From a checkpoint of a small transformer trained on Wikipedia: 6 heads of 64, a variant of Muon for these matrices.
Each number is 200 + 30 x the weight over its row's rms, rounded and kept within 0 to 999. Layers, rows and columns count from 0. The size before them is the row's rms in percent of the matrix's.

# layer 3 MLP down (transposed), 768x384, rms 0.0506, rows 547-601, columns 192-255
096,237,225,262,179,172,211,217,154,144,228,196,210,178,185,190,216,185,154,204,175,203,141,160,256,198,166,170,208,210,221,232,239,199,197,222,194,161,192,201,176,234,220,176,225,188,226,208,195,225,230,170,194,169,240,241,220,220,212,235,185,211,216,265,222
096,237,204,206,158,206,215,193,227,179,153,247,221,246,169,191,160,168,190,178,232,199,162,150,214,188,162,230,286,243,183,123,181,201,205,205,171,204,228,207,207,196,250,223,224,199,175,203,156,257,154,161,202,210,235,162,177,184,203,202,195,195,194,214,234
099,153,153,190,188,205,146,199,163,218,152,205,198,268,179,239,190,258,204,226,183,221,230,185,193,188,171,207,293,200,225,219,194,204,186,162,206,234,194,153,201,200,235,189,256,191,163,261,223,204,198,185,205,175,155,169,232,186,198,228,212,189,218,99,195
107,181,239,182,142,199,189,231,183,174,199,182,228,239,246,202,208,213,208,227,224,155,226,195,201,173,207,181,144,170,189,216,194,188,146,195,172,195,192,262,212,191,150,209,243,191,221,163,201,170,157,248,188,222,217,197,176,231,197,189,232,196,180,209,173
094,187,215,244,253,243,166,179,199,217,180,202,202,210,198,261,195,162,204,167,187,214,231,188,162,210,171,170,214,199,246,164,190,152,202,200,206,197,243,210,155,162,206,228,185,195,179,221,153,172,211,222,242,243,151,212,189,224,218,179,242,244,239,199,237
097,175,274,170,182,188,175,230,207,173,200,186,132,189,246,221,208,220,230,172,200,244,161,137,201,202,202,217,176,162,200,187,94,187,182,171,226,194,232,181,138,247,191,190,180,167,204,196,228,213,251,219,206,199,185,152,149,172,181,229,151,179,190,186,196
099,190,209,233,229,201,186,239,194,167,168,207,212,184,186,221,195,144,236,253,218,182,176,207,221,257,217,205,276,118,173,289,217,216,218,205,199,181,162,171,209,172,215,186,221,219,158,230,190,101,239,261,149,190,224,203,170,216,156,236,192,206,214,190,218
112,212,221,193,159,208,221,183,179,154,210,223,247,222,205,176,224,234,166,263,205,194,260,201,204,153,231,203,175,238,205,211,154,223,215,226,187,195,165,158,175,185,175,199,140,218,254,222,228,198,261,167,191,182,224,185,208,215,216,189,249,200,185,224,180
105,246,217,241,216,179,193,193,232,215,191,236,190,275,226,168,174,191,210,196,217,177,227,198,222,161,249,201,231,216,175,217,235,205,181,207,211,252,214,186,132,254,162,236,191,193,163,152,163,177,198,161,184,193,214,162,197,173,217,186,234,200,163,185,185
102,246,219,146,176,245,181,194,230,257,179,185,162,200,134,169,177,179,156,152,196,222,185,157,186,125,244,230,232,243,174,199,235,176,214,194,243,221,235,196,188,160,237,228,273,179,242,182,171,204,156,185,250,178,154,187,184,209,140,187,186,216,216,182,181
096,225,256,225,199,212,271,185,173,204,200,240,234,222,145,207,169,203,145,233,192,187,171,136,192,252,187,236,202,204,191,171,175,211,191,128,218,193,207,206,193,183,211,168,225,263,147,171,213,182,207,151,193,206,239,252,176,194,235,206,200,179,182,157,186
098,220,155,185,164,229,224,202,202,147,242,232,165,186,202,218,243,224,166,190,233,185,188,244,208,155,205,158,164,138,246,213,156,211,146,201,241,160,197,246,175,199,191,220,167,237,209,198,198,197,136,201,204,199,153,175,237,213,173,185,221,244,211,203,263
096,145,155,233,198,241,204,184,218,260,199,185,225,199,230,214,189,173,201,181,198,143,200,143,172,238,204,150,235,166,179,171,164,157,246,224,165,220,199,238,141,227,214,252,219,189,168,163,211,192,164,225,208,235,193,146,170,191,208,208,283,241,218,243,226
096,213,215,219,236,219,252,175,236,225,184,162,157,245,161,257,206,213,190,201,166,194,226,188,177,191,180,235,221,207,210,243,167,174,238,154,191,164,206,145,181,213,208,178,180,183,167,209,209,236,151,152,205,177,177,190,244,212,147,178,205,249,254,199,207
096,209,161,269,230,192,179,212,181,238,192,164,194,210,220,191,201,169,188,200,172,222,156,185,215,188,214,171,224,186,213,203,246,228,152,199,210,235,171,206,186,203,228,234,226,232,176,173,215,208,181,206,172,148,211,148,206,158,184,254,252,222,236,238,190
094,182,170,246,182,139,229,189,192,161,177,207,205,209,192,200,178,214,217,207,166,225,127,200,191,201,244,191,172,230,223,206,213,196,199,241,212,192,186,171,168,191,226,165,236,202,205,207,155,259,199,189,158,168,186,169,194,163,147,155,169,172,149,196,167
096,178,186,219,181,215,241,178,226,190,215,178,172,179,217,250,229,186,208,156,193,150,240,171,175,201,222,215,202,190,260,191,214,166,207,191,194,179,215,217,160,178,142,207,128,184,172,229,152,212,178,167,214,138,157,163,226,212,202,230,187,208,209,190,172
098,191,177,165,214,199,134,210,201,225,198,207,189,182,244,180,203,212,189,223,205,184,186,214,230,146,187,164,204,216,149,177,233,231,176,197,230,206,157,241,226,176,194,203,250,208,145,171,216,182,217,246,224,171,189,230,207,157,222,222,214,234,260,176,243
112,214,166,234,253,165,190,239,214,219,217,192,182,162,216,236,189,221,224,228,221,220,154,249,235,201,194,211,193,155,238,145,226,185,228,243,227,229,194,219,155,178,229,165,266,165,211,247,195,151,218,189,193,229,183,211,139,221,217,206,269,249,218,218,146
091,231,170,173,246,199,176,230,264,204,175,206,229,209,235,229,197,153,197,177,217,212,130,237,201,217,171,170,207,288,171,170,189,179,249,206,217,90,211,131,197,160,189,166,197,154,198,222,203,208,165,222,195,242,193,161,180,220,235,159,165,187,184,202,227
092,201,176,197,210,188,206,206,201,199,193,205,201,185,157,218,224,187,213,149,220,173,193,237,197,209,162,198,221,218,167,190,229,131,243,220,250,189,190,201,191,167,197,228,183,229,239,233,168,216,188,201,224,200,239,234,224,186,237,182,211,174,216,201,195
096,178,221,253,188,211,234,138,179,181,207,234,184,238,193,154,217,210,149,195,163,250,242,195,191,231,247,263,205,179,210,207,218,204,199,224,184,212,242,137,207,165,191,176,184,193,220,231,236,197,182,226,162,216,186,203,145,217,202,193,191,205,157,213,157
097,230,170,183,217,216,188,183,142,163,232,192,186,270,250,205,165,193,251,210,210,177,193,160,198,188,239,179,257,208,158,168,127,158,228,223,267,207,193,193,193,187,233,198,196,218,151,216,183,157,205,258,196,172,224,184,200,215,181,186,132,211,249,234,153
092,169,222,222,170,188,228,168,270,202,190,176,214,212,218,256,180,223,189,199,218,180,167,164,207,205,193,168,161,192,201,182,174,175,154,274,188,177,192,256,208,197,238,254,243,185,207,215,188,191,157,162,193,272,276,200,218,208,179,179,255,242,187,219,189
096,229,150,227,199,204,232,229,189,224,227,217,182,175,168,216,196,196,226,196,197,157,150,233,183,173,221,214,185,259,182,165,188,202,213,209,196,210,211,199,229,166,197,219,200,142,260,172,205,167,176,172,253,216,181,195,203,238,193,222,203,207,210,171,144
103,226,217,206,186,159,198,219,202,177,177,183,204,211,161,217,188,144,203,201,195,205,191,231,158,254,271,194,159,216,198,223,193,192,255,172,162,219,230,190,230,209,186,208,215,148,173,193,214,229,213,187,215,159,166,215,182,151,145,220,186,257,211,236,247
124,218,248,177,184,189,271,197,224,172,211,161,200,227,239,241,226,244,212,209,184,189,161,216,202,157,196,240,243,200,169,167,233,195,229,214,213,217,180,206,160,211,218,268,174,194,135,218,211,201,230,214,253,181,162,194,197,192,198,164,180,251,171,191,204
100,243,214,190,203,180,208,172,205,186,240,215,201,284,220,217,235,166,202,219,203,167,206,166,221,143,145,293,187,166,255,236,152,154,198,225,206,193,198,247,211,238,208,257,129,168,160,181,219,206,252,248,240,159,172,223,238,224,233,193,208,191,171,193,206
099,206,173,216,187,184,192,216,200,230,228,157,175,209,214,198,226,242,164,161,172,207,188,178,236,165,203,227,190,217,236,176,236,177,208,195,201,194,169,185,236,137,235,149,214,213,146,162,234,178,141,158,170,200,225,234,195,161,177,227,193,212,157,157,204
095,202,238,156,199,184,243,197,240,232,160,208,243,222,214,222,212,257,294,188,199,222,195,180,185,222,223,225,185,192,202,202,209,220,118,189,206,189,203,194,207,234,212,186,161,190,175,173,199,251,222,217,173,242,189,192,213,171,185,196,196,211,189,226,143
097,209,227,198,217,222,217,228,168,208,177,183,238,181,225,206,228,192,242,182,208,177,202,236,219,243,197,213,185,196,180,191,195,199,234,150,229,242,257,223,184,202,137,188,165,217,222,226,217,206,191,218,179,179,216,131,154,157,184,143,233,160,186,248,222
142,172,242,169,194,178,206,167,219,233,207,188,249,127,165,190,238,194,234,202,188,208,219,268,185,203,181,203,172,193,243,202,187,202,176,216,203,254,215,278,204,173,248,175,188,198,179,214,206,171,213,190,147,192,164,202,192,184,169,198,194,160,229,183,248
094,201,208,179,187,181,233,206,118,205,222,141,249,150,206,193,197,224,185,206,262,211,210,228,168,176,219,150,168,161,185,213,173,201,162,147,186,191,224,275,188,220,241,233,200,207,271,248,174,220,182,165,209,207,201,164,245,213,170,218,198,165,218,186,266
103,206,208,217,244,185,187,182,208,175,174,171,153,209,190,188,161,167,206,189,192,240,193,160,238,205,180,208,176,273,206,201,175,213,197,195,224,200,134,196,153,179,186,229,184,202,248,249,201,219,188,241,246,204,198,193,118,195,161,228,223,202,183,242,162
105,245,167,212,171,219,241,220,210,220,186,230,169,205,171,221,216,188,186,170,204,176,204,214,186,196,216,221,222,203,223,161,215,260,186,223,248,176,231,232,189,136,166,143,185,284,191,221,204,269,163,191,186,193,212,193,205,212,240,149,189,216,164,175,192
096,191,171,247,161,185,174,214,225,231,264,187,253,198,215,212,172,168,225,192,200,214,195,180,183,242,168,233,198,207,225,186,198,209,239,183,185,196,179,254,196,204,163,253,203,209,269,183,205,243,231,226,209,236,224,221,193,202,231,225,201,180,196,263,260
094,219,165,188,208,183,168,190,198,134,195,171,208,229,189,222,207,249,196,186,200,203,159,230,196,250,211,222,180,234,244,227,202,247,215,171,229,214,168,204,201,217,210,252,222,164,192,170,187,172,176,210,184,146,169,257,171,232,231,205,189,215,165,174,201
118,184,200,151,168,199,182,222,194,227,235,169,189,193,170,173,155,238,249,210,274,213,224,154,205,224,219,187,277,210,231,208,148,183,215,257,223,187,215,199,221,280,214,193,163,225,241,202,142,175,222,226,204,191,226,166,180,167,212,148,167,206,201,177,196
098,243,169,232,152,236,213,217,208,186,209,208,224,171,188,208,244,191,189,203,187,203,161,235,189,147,192,184,196,232,207,163,229,233,240,160,203,223,191,155,230,182,213,201,220,215,196,163,197,231,181,210,165,209,162,248,202,170,249,114,167,238,205,237,196
115,228,207,193,201,237,188,211,161,143,199,244,188,204,182,144,218,251,209,195,156,202,227,169,185,170,212,205,233,210,215,169,162,190,207,210,153,244,211,224,202,213,232,240,196,213,192,199,224,207,198,181,191,143,191,200,197,228,219,209,247,196,196,207,222
097,181,201,237,248,175,189,158,151,151,202,161,156,195,208,186,181,228,199,202,236,192,192,240,208,237,244,191,184,233,204,192,230,171,213,154,237,153,221,143,178,196,156,204,216,224,256,218,199,187,169,251,214,163,240,193,191,186,252,197,202,168,225,182,193
099,201,193,198,242,186,185,192,202,181,180,184,213,151,186,189,172,233,143,243,176,233,196,153,190,190,212,194,265,201,214,146,206,194,274,203,184,243,257,160,209,196,186,205,194,240,152,170,182,154,182,145,197,193,158,178,121,232,188,203,169,234,195,225,187
107,173,182,198,228,239,240,227,190,194,223,161,205,153,237,205,174,186,200,166,198,192,194,139,203,237,188,215,231,211,194,256,185,198,187,264,207,199,211,227,209,165,207,177,200,227,179,175,189,223,194,200,247,160,149,205,210,153,245,241,219,158,227,222,220
105,222,232,164,200,160,220,174,231,195,184,219,178,243,220,177,228,205,218,180,211,174,205,168,226,206,208,184,199,186,191,244,178,232,200,208,180,256,196,191,186,222,152,188,189,201,200,193,176,195,181,183,231,263,180,124,195,179,216,202,206,178,167,190,290
100,198,223,199,187,241,206,195,198,223,201,205,216,180,214,203,195,144,164,223,246,203,206,218,167,197,244,178,191,187,252,141,230,194,219,206,239,240,198,183,222,173,233,181,172,200,196,183,231,184,187,236,190,229,233,177,184,264,225,145,161,249,179,169,182
109,204,188,222,202,175,245,220,209,199,153,191,195,148,220,159,233,193,206,142,236,241,187,201,203,170,198,159,209,168,199,223,192,185,199,194,214,206,188,185,218,203,217,220,248,127,169,181,198,191,211,238,176,174,174,161,243,143,145,297,186,228,219,157,228
106,186,236,202,181,224,199,204,192,180,195,231,172,190,174,182,239,138,217,229,206,156,168,242,203,177,160,183,222,214,194,236,181,203,165,198,206,189,84,153,228,176,191,178,172,243,221,162,155,210,146,157,168,122,253,233,206,178,148,190,229,161,160,225,210
093,274,202,165,165,159,161,241,150,183,227,216,190,172,116,250,169,240,153,231,220,217,166,177,189,137,190,245,199,207,227,186,217,207,260,221,227,178,204,198,216,184,200,156,185,182,232,212,194,149,277,212,163,196,208,150,242,222,201,241,168,218,166,151,194
103,291,209,206,186,190,193,217,223,185,193,186,208,213,202,214,229,208,163,211,201,166,192,243,161,192,210,200,219,159,207,208,217,139,200,215,219,157,204,202,136,188,194,209,187,142,186,200,207,138,250,241,174,256,164,139,154,180,159,202,186,209,195,238,168
096,219,270,196,262,227,210,247,185,213,182,176,223,178,218,188,248,199,173,204,170,178,171,197,244,186,204,238,215,106,166,251,200,257,219,195,205,243,182,203,147,181,172,181,238,211,236,208,208,200,184,186,214,239,234,152,180,235,231,267,206,200,214,198,163
107,237,262,231,194,145,219,215,215,188,233,164,260,212,159,204,241,235,221,168,140,206,234,189,211,178,207,232,199,196,241,230,113,224,184,231,190,258,188,205,218,186,166,181,187,262,161,249,230,164,237,195,206,214,193,186,210,190,221,196,217,184,244,166,206
097,246,201,183,168,206,179,233,246,185,205,187,198,233,182,202,216,200,188,169,187,248,223,221,217,155,133,182,167,206,256,166,255,170,218,151,166,169,172,192,242,166,243,211,237,215,222,140,158,232,236,238,167,222,188,194,190,201,197,172,216,197,184,146,231
093,167,206,210,208,210,162,186,156,175,176,192,149,149,181,169,241,208,241,219,207,198,197,200,200,194,217,224,214,169,191,210,201,191,196,188,201,140,140,183,183,249,193,180,176,153,189,210,185,189,166,201,180,269,213,182,179,214,193,169,234,206,253,203,183
090,211,223,207,158,190,162,237,180,196,143,203,197,218,205,214,183,188,200,121,170,195,226,233,201,219,164,252,271,218,152,226,211,234,171,213,200,177,225,190,251,188,243,151,196,198,236,205,217,243,209,189,194,180,200,226,228,178,224,241,190,225,165,200,214
115,196,187,220,236,174,156,149,200,248,176,159,270,198,178,174,212,169,160,192,125,216,218,172,281,246,201,198,224,237,229,179,158,163,185,164,155,236,177,216,177,216,187,218,189,207,188,236,181,201,191,175,220,205,183,185,203,169,175,240,206,195,174,232,211
# layer 3 MLP up, 768x384, rms 0.0507, rows 548-601, columns 192-255
090,217,173,187,239,153,172,203,169,219,218,198,219,230,196,249,236,226,161,203,213,200,160,193,195,160,212,181,181,206,188,164,253,211,179,199,206,191,180,129,169,165,242,132,239,192,207,193,194,243,267,192,219,195,195,226,238,139,174,158,206,197,212,199,236
099,191,230,163,198,205,195,218,211,230,168,200,208,170,192,186,192,176,230,192,189,181,189,214,193,191,247,216,232,180,188,213,198,250,153,243,162,143,151,249,217,243,186,195,168,171,191,238,233,212,213,224,148,185,185,198,176,216,221,161,194,165,223,146,212
116,174,254,190,235,132,231,159,212,209,182,198,205,185,212,199,214,178,213,177,180,192,161,157,222,239,201,181,202,268,214,194,192,169,221,246,232,225,177,201,192,192,221,163,187,178,206,195,227,152,182,232,202,220,185,221,231,156,221,153,209,192,205,242,206
097,156,246,153,127,172,246,195,214,141,162,141,166,182,162,178,200,181,145,207,181,192,259,225,201,159,232,199,219,124,173,169,219,236,141,186,229,199,220,203,252,217,211,214,179,174,153,154,171,238,217,161,228,218,222,214,176,188,250,194,197,222,168,198,204
094,223,208,193,166,180,224,134,221,196,194,226,228,238,172,196,261,188,201,251,178,132,166,267,201,230,207,205,143,200,161,198,243,216,212,223,189,209,187,214,216,194,234,194,170,183,223,192,166,178,186,196,184,141,189,234,221,184,186,200,239,227,187,243,183
100,198,197,167,222,124,199,137,200,211,222,219,154,135,213,222,230,168,220,201,207,191,168,219,249,199,150,233,221,258,225,191,184,224,182,183,164,207,199,169,243,172,200,242,166,203,233,197,192,143,186,232,216,147,176,227,185,206,234,222,169,202,239,208,215
107,234,243,195,207,245,229,179,246,212,195,175,215,218,157,227,185,176,195,243,240,182,217,183,181,166,206,163,169,221,229,117,206,229,178,173,197,172,194,245,261,214,175,250,190,185,155,169,181,179,173,252,230,221,228,209,160,142,219,149,191,163,185,219,208
102,194,173,218,242,242,205,134,205,239,205,194,213,204,197,199,191,178,268,237,244,190,203,185,149,174,224,182,210,219,221,182,225,194,241,196,229,243,252,216,170,179,208,199,168,159,181,235,243,175,215,193,133,193,242,216,201,190,206,163,195,198,174,180,210
094,199,175,217,250,179,246,167,222,162,224,188,228,175,186,202,212,235,239,221,201,220,141,277,153,131,200,163,201,175,184,201,204,185,163,217,196,227,201,254,188,199,248,229,202,196,204,211,214,167,158,191,197,228,221,209,195,194,172,191,220,230,188,214,170
099,233,216,223,217,180,197,172,190,253,204,279,169,231,255,154,142,167,157,225,259,183,166,243,251,163,169,211,189,122,208,215,146,220,292,223,148,191,193,223,197,180,211,224,231,212,174,228,181,210,167,203,211,222,227,184,182,214,231,193,199,150,134,243,219
096,238,176,201,192,179,160,221,201,176,227,218,164,202,172,170,180,225,196,170,165,230,170,189,244,207,214,189,183,177,281,210,181,267,215,179,217,205,182,183,187,223,202,152,220,173,207,232,198,217,176,247,208,151,191,214,199,189,234,212,178,198,175,224,191
092,233,188,241,203,228,186,167,175,185,200,190,201,232,199,162,189,238,247,212,202,244,187,253,208,165,173,232,249,237,185,194,204,170,194,250,219,228,172,216,176,175,181,145,177,208,143,164,172,228,198,219,153,200,180,144,201,191,219,160,182,164,229,188,184
099,248,200,163,193,201,186,258,212,185,229,213,204,175,240,177,182,194,185,195,243,204,177,213,172,253,180,210,186,220,205,166,169,198,159,280,223,249,273,229,171,205,194,201,233,204,209,193,181,212,227,174,150,162,162,204,229,171,175,209,183,235,170,166,147
095,189,248,213,226,189,170,251,206,200,232,249,187,212,233,166,253,211,218,260,194,204,232,215,166,212,160,173,220,215,195,228,202,137,183,233,161,190,204,185,217,218,163,181,245,184,241,185,265,200,173,225,234,163,117,144,156,218,191,216,176,208,183,248,200
100,197,151,208,207,246,160,191,210,212,230,183,216,205,171,263,188,235,214,225,209,215,229,246,190,218,228,258,208,175,145,235,204,240,159,210,187,220,216,143,211,154,186,211,163,191,185,240,214,184,227,242,199,295,191,176,180,212,168,243,165,220,233,260,233
090,168,177,189,183,185,185,222,253,186,222,245,205,198,193,187,221,183,231,216,276,285,158,197,173,253,163,247,189,195,212,202,271,214,177,196,173,255,219,196,234,169,251,194,136,191,204,139,184,136,236,146,178,211,230,236,239,229,241,211,119,160,199,192,170
099,254,184,243,157,188,256,193,235,202,175,229,195,189,189,223,203,232,155,237,180,207,227,171,227,224,174,174,202,205,251,142,277,216,189,195,159,166,216,247,215,163,209,200,189,159,171,167,209,220,250,186,191,233,224,268,170,189,205,251,201,189,200,233,273
098,209,153,249,227,144,215,207,196,197,207,196,171,180,243,255,218,122,215,216,167,147,203,179,195,176,199,180,228,218,221,176,253,168,177,176,208,239,200,206,231,159,195,141,220,199,260,196,172,237,156,188,230,176,236,220,207,223,161,209,170,161,184,257,192
090,173,179,181,218,220,174,173,210,195,216,204,239,183,246,251,210,207,206,232,189,234,257,178,206,185,198,200,186,246,267,189,209,211,281,157,191,208,188,177,176,174,218,139,180,220,195,173,164,165,216,168,235,166,178,220,179,210,214,191,206,203,168,183,211
095,196,214,125,198,212,147,188,162,163,181,197,237,235,234,262,172,145,190,170,204,217,231,126,174,177,194,209,186,181,119,229,173,198,201,165,168,196,206,177,202,156,228,231,239,227,192,200,173,205,215,207,173,155,197,222,176,197,181,223,214,212,160,179,185
098,205,232,185,184,205,199,196,175,181,196,209,228,235,202,166,235,261,211,218,213,268,168,188,179,174,214,180,172,179,207,253,141,231,224,278,251,163,229,163,200,184,209,209,184,155,201,194,218,133,191,181,229,216,172,227,181,176,256,250,201,216,153,265,139
092,174,218,235,199,172,226,202,212,189,190,228,155,166,189,158,152,169,229,224,183,228,260,237,207,269,214,137,145,189,206,218,179,187,194,245,177,194,182,157,236,186,201,200,195,214,239,232,260,181,197,180,163,168,251,180,212,218,205,224,199,207,162,196,221
101,194,202,236,191,202,218,165,189,218,203,171,219,204,234,155,272,225,171,210,219,195,149,213,226,171,233,179,163,220,173,201,212,230,198,153,201,244,138,182,227,154,157,192,203,228,198,192,186,181,195,167,217,209,202,179,183,246,187,188,189,154,220,248,203
101,200,264,199,151,215,133,240,236,162,184,191,171,198,200,118,179,243,230,206,192,230,212,224,190,217,184,185,149,166,190,170,205,186,217,177,213,183,242,259,197,122,246,192,166,238,211,184,169,219,238,167,206,194,151,248,218,187,166,237,192,188,188,202,189
103,190,230,201,186,282,218,174,256,228,214,190,203,187,198,156,168,226,230,219,259,165,191,257,187,206,154,205,164,224,272,195,241,244,189,213,156,236,195,234,167,191,190,176,175,169,195,209,197,222,116,186,208,198,196,189,220,233,248,190,197,233,165,207,205
130,227,244,203,177,206,233,198,201,192,191,174,228,191,217,250,228,235,213,218,202,184,117,235,198,158,223,183,210,169,234,238,169,206,201,223,181,210,178,199,219,209,212,234,157,158,180,210,174,209,213,182,194,198,214,187,198,166,231,209,184,232,219,267,167
096,195,220,252,175,204,183,216,191,185,204,138,187,204,226,167,181,218,252,231,221,224,171,235,138,163,192,170,133,165,208,214,245,164,151,219,223,217,237,193,197,188,220,229,211,142,216,200,190,165,170,222,216,257,225,174,145,196,151,194,162,208,179,196,225
102,210,239,146,192,217,281,191,187,188,182,194,193,196,184,232,194,203,170,231,226,227,217,154,188,196,186,213,174,153,185,232,240,233,189,239,205,144,180,206,181,212,137,180,200,228,159,184,231,201,216,151,193,211,197,204,187,187,189,168,192,213,227,142,184
093,179,189,188,269,210,225,155,220,176,257,197,181,156,221,185,180,203,132,216,223,189,199,195,183,173,242,206,196,212,199,167,209,212,180,182,209,214,203,194,202,212,239,244,233,169,172,210,212,170,240,207,203,207,248,193,223,188,193,154,279,154,211,197,231
097,231,162,224,232,200,195,153,230,198,296,212,171,140,190,194,250,203,174,201,192,201,177,218,194,243,235,179,166,192,233,238,200,182,152,194,208,232,171,145,195,228,229,200,217,210,187,182,217,166,212,129,159,189,190,266,208,190,166,176,208,200,194,214,200
126,190,251,194,174,179,201,170,182,215,196,174,245,182,155,216,244,191,212,206,153,171,212,258,189,168,177,195,152,208,235,188,168,192,196,240,220,292,192,242,228,175,234,184,196,205,175,212,192,153,174,247,176,204,158,236,195,191,177,195,141,145,225,175,240
098,174,175,212,151,177,161,163,254,172,200,177,187,267,193,225,171,186,138,155,255,193,163,160,125,190,206,201,187,210,212,188,235,207,197,203,192,198,202,248,156,231,168,189,203,185,179,163,162,212,192,260,166,178,173,228,166,212,196,202,196,174,205,180,168
104,152,251,163,268,199,190,144,185,183,146,202,179,202,203,200,171,189,179,214,210,187,219,200,184,187,221,190,182,202,182,259,206,225,210,225,242,194,128,232,170,260,208,185,236,205,211,182,204,213,220,187,198,227,190,170,198,183,142,157,228,190,193,186,152
098,158,163,251,237,235,232,181,209,235,183,224,164,232,159,209,164,171,175,168,210,230,198,212,170,211,199,124,194,229,150,165,195,219,183,193,201,167,244,208,190,212,194,161,198,205,261,207,216,210,196,198,256,238,199,228,170,195,244,210,180,162,217,142,140
095,136,221,265,241,175,207,195,175,161,179,198,193,226,151,205,198,253,203,235,196,222,161,196,183,234,268,166,183,148,189,151,190,180,291,174,231,219,209,169,224,163,230,177,178,213,213,162,211,200,207,208,157,218,230,219,108,229,239,220,182,209,216,161,180
094,180,249,215,180,228,183,182,252,198,179,213,160,182,228,196,224,171,176,203,169,205,147,192,160,213,225,204,192,179,175,204,193,212,181,211,205,192,195,192,205,214,242,224,161,208,208,163,211,199,259,166,197,115,205,207,227,234,156,178,192,218,250,201,179
122,153,228,192,167,237,225,216,198,190,206,247,207,189,209,237,229,150,246,179,268,174,140,150,224,185,168,225,247,209,180,189,181,195,226,204,163,216,173,144,224,181,238,202,196,203,212,234,176,222,233,237,242,138,245,199,218,197,289,165,176,191,112,230,241
102,171,276,217,244,182,160,146,207,202,222,206,185,233,206,136,169,205,206,204,224,150,203,159,211,225,194,199,210,207,215,201,205,202,197,188,176,245,206,223,221,174,215,250,221,187,177,172,147,230,176,129,220,174,216,148,210,214,204,213,149,182,231,221,199
120,199,199,203,190,210,163,204,224,184,166,227,180,190,191,146,240,182,230,173,226,197,218,186,226,214,255,143,130,226,234,218,220,230,191,244,136,231,230,182,287,193,179,193,222,154,188,225,238,223,223,175,229,200,255,192,238,223,197,217,184,206,185,198,186
097,180,225,211,187,200,170,198,161,189,171,175,163,124,219,178,194,256,145,181,175,221,223,174,190,179,236,169,184,214,224,185,219,199,145,159,226,265,235,141,269,256,222,186,170,185,170,188,172,181,177,193,263,161,218,213,227,231,216,178,136,215,150,200,168
104,227,256,264,129,234,199,198,195,224,198,183,173,240,224,218,196,226,255,192,229,225,266,219,154,183,160,137,200,245,205,209,172,205,160,233,244,164,256,228,186,183,220,182,220,184,198,198,154,234,229,158,224,137,216,187,225,236,213,220,234,121,227,191,197
103,141,265,209,220,163,261,227,249,151,180,249,165,167,188,227,142,263,209,136,228,175,208,163,183,217,183,169,207,194,182,136,183,241,212,179,201,255,206,214,189,154,210,192,187,158,225,235,199,243,144,183,253,195,213,236,167,170,171,179,153,214,168,238,264
092,235,228,252,230,174,168,233,232,154,235,219,195,199,222,194,187,183,186,202,188,211,252,191,198,229,215,190,241,132,183,181,183,171,178,238,189,241,217,196,171,175,257,220,235,173,215,134,208,216,179,216,192,216,247,217,209,210,145,200,214,209,155,230,158
098,194,220,140,249,209,210,220,223,254,212,225,195,204,191,211,173,197,158,120,214,242,221,194,195,223,201,235,189,190,246,206,261,211,197,200,248,167,215,203,185,199,197,195,218,197,222,223,214,225,210,183,202,170,125,214,187,226,193,136,180,183,190,172,165
100,209,267,104,228,211,195,221,185,155,260,232,177,236,200,215,208,180,181,210,238,214,153,202,254,193,214,232,171,205,198,153,213,246,159,175,223,185,191,182,220,276,256,220,236,177,184,200,134,150,190,185,232,224,206,207,231,184,155,212,135,199,205,230,182
100,218,233,242,248,195,210,214,268,243,168,194,208,202,191,213,136,164,222,168,199,173,208,176,149,160,164,198,176,152,219,205,221,190,229,226,201,192,208,188,187,160,186,176,186,186,134,164,209,212,163,195,179,190,181,189,188,207,191,163,218,179,217,209,160
091,185,182,287,197,179,195,177,175,206,201,250,236,196,248,164,111,181,225,184,152,175,170,197,152,242,181,144,201,228,174,212,171,152,166,217,201,246,228,229,215,184,190,166,205,221,190,184,182,234,235,176,195,181,226,267,192,197,132,203,176,182,200,217,134
082,143,197,221,228,178,209,193,233,161,192,199,201,220,202,214,230,170,213,240,229,226,182,212,288,209,214,222,231,179,220,221,190,185,221,161,202,192,194,247,184,219,199,200,181,203,174,210,190,183,226,158,204,204,160,200,189,204,216,189,135,197,224,178,199
086,174,218,241,181,140,188,246,217,192,242,208,154,200,231,226,223,202,200,160,177,191,194,142,247,201,197,203,219,205,218,143,214,148,208,176,167,186,195,129,217,169,233,232,156,196,204,149,216,255,231,213,198,242,131,232,275,243,156,202,219,210,253,142,244
099,222,249,231,232,152,158,194,240,209,183,166,252,213,129,215,224,226,180,198,151,181,202,207,236,219,187,234,218,183,218,227,155,204,195,265,225,206,209,232,233,201,217,175,192,210,235,205,195,204,194,235,179,173,171,235,268,205,141,205,237,165,190,208,167
099,166,193,217,184,170,283,176,248,187,209,227,208,184,158,168,243,223,203,245,191,203,220,198,191,229,177,197,217,193,223,215,154,222,228,187,183,252,222,248,248,197,212,162,221,218,193,213,166,239,207,200,245,229,205,202,209,156,217,193,181,201,139,235,224
104,265,200,185,207,219,209,173,225,186,196,198,235,206,200,202,183,192,208,255,178,182,171,231,220,187,198,179,233,242,240,186,200,216,198,205,225,199,215,236,189,167,236,171,235,185,194,205,175,201,183,207,188,232,222,234,262,217,183,282,169,204,242,226,251
096,187,213,180,227,212,223,238,218,215,216,225,209,161,183,214,162,180,167,228,193,193,166,220,190,219,183,203,149,134,202,214,147,163,166,216,176,195,200,247,214,211,165,268,176,227,204,212,187,142,143,218,208,151,195,209,237,186,202,195,147,201,169,226,191
119,167,154,205,180,195,177,146,182,269,161,218,189,176,190,181,186,164,215,188,202,216,229,163,170,194,212,135,153,216,198,192,218,222,180,203,154,246,193,215,214,154,207,219,125,179,188,231,169,183,238,227,177,221,208,240,192,169,220,197,218,202,174,279,212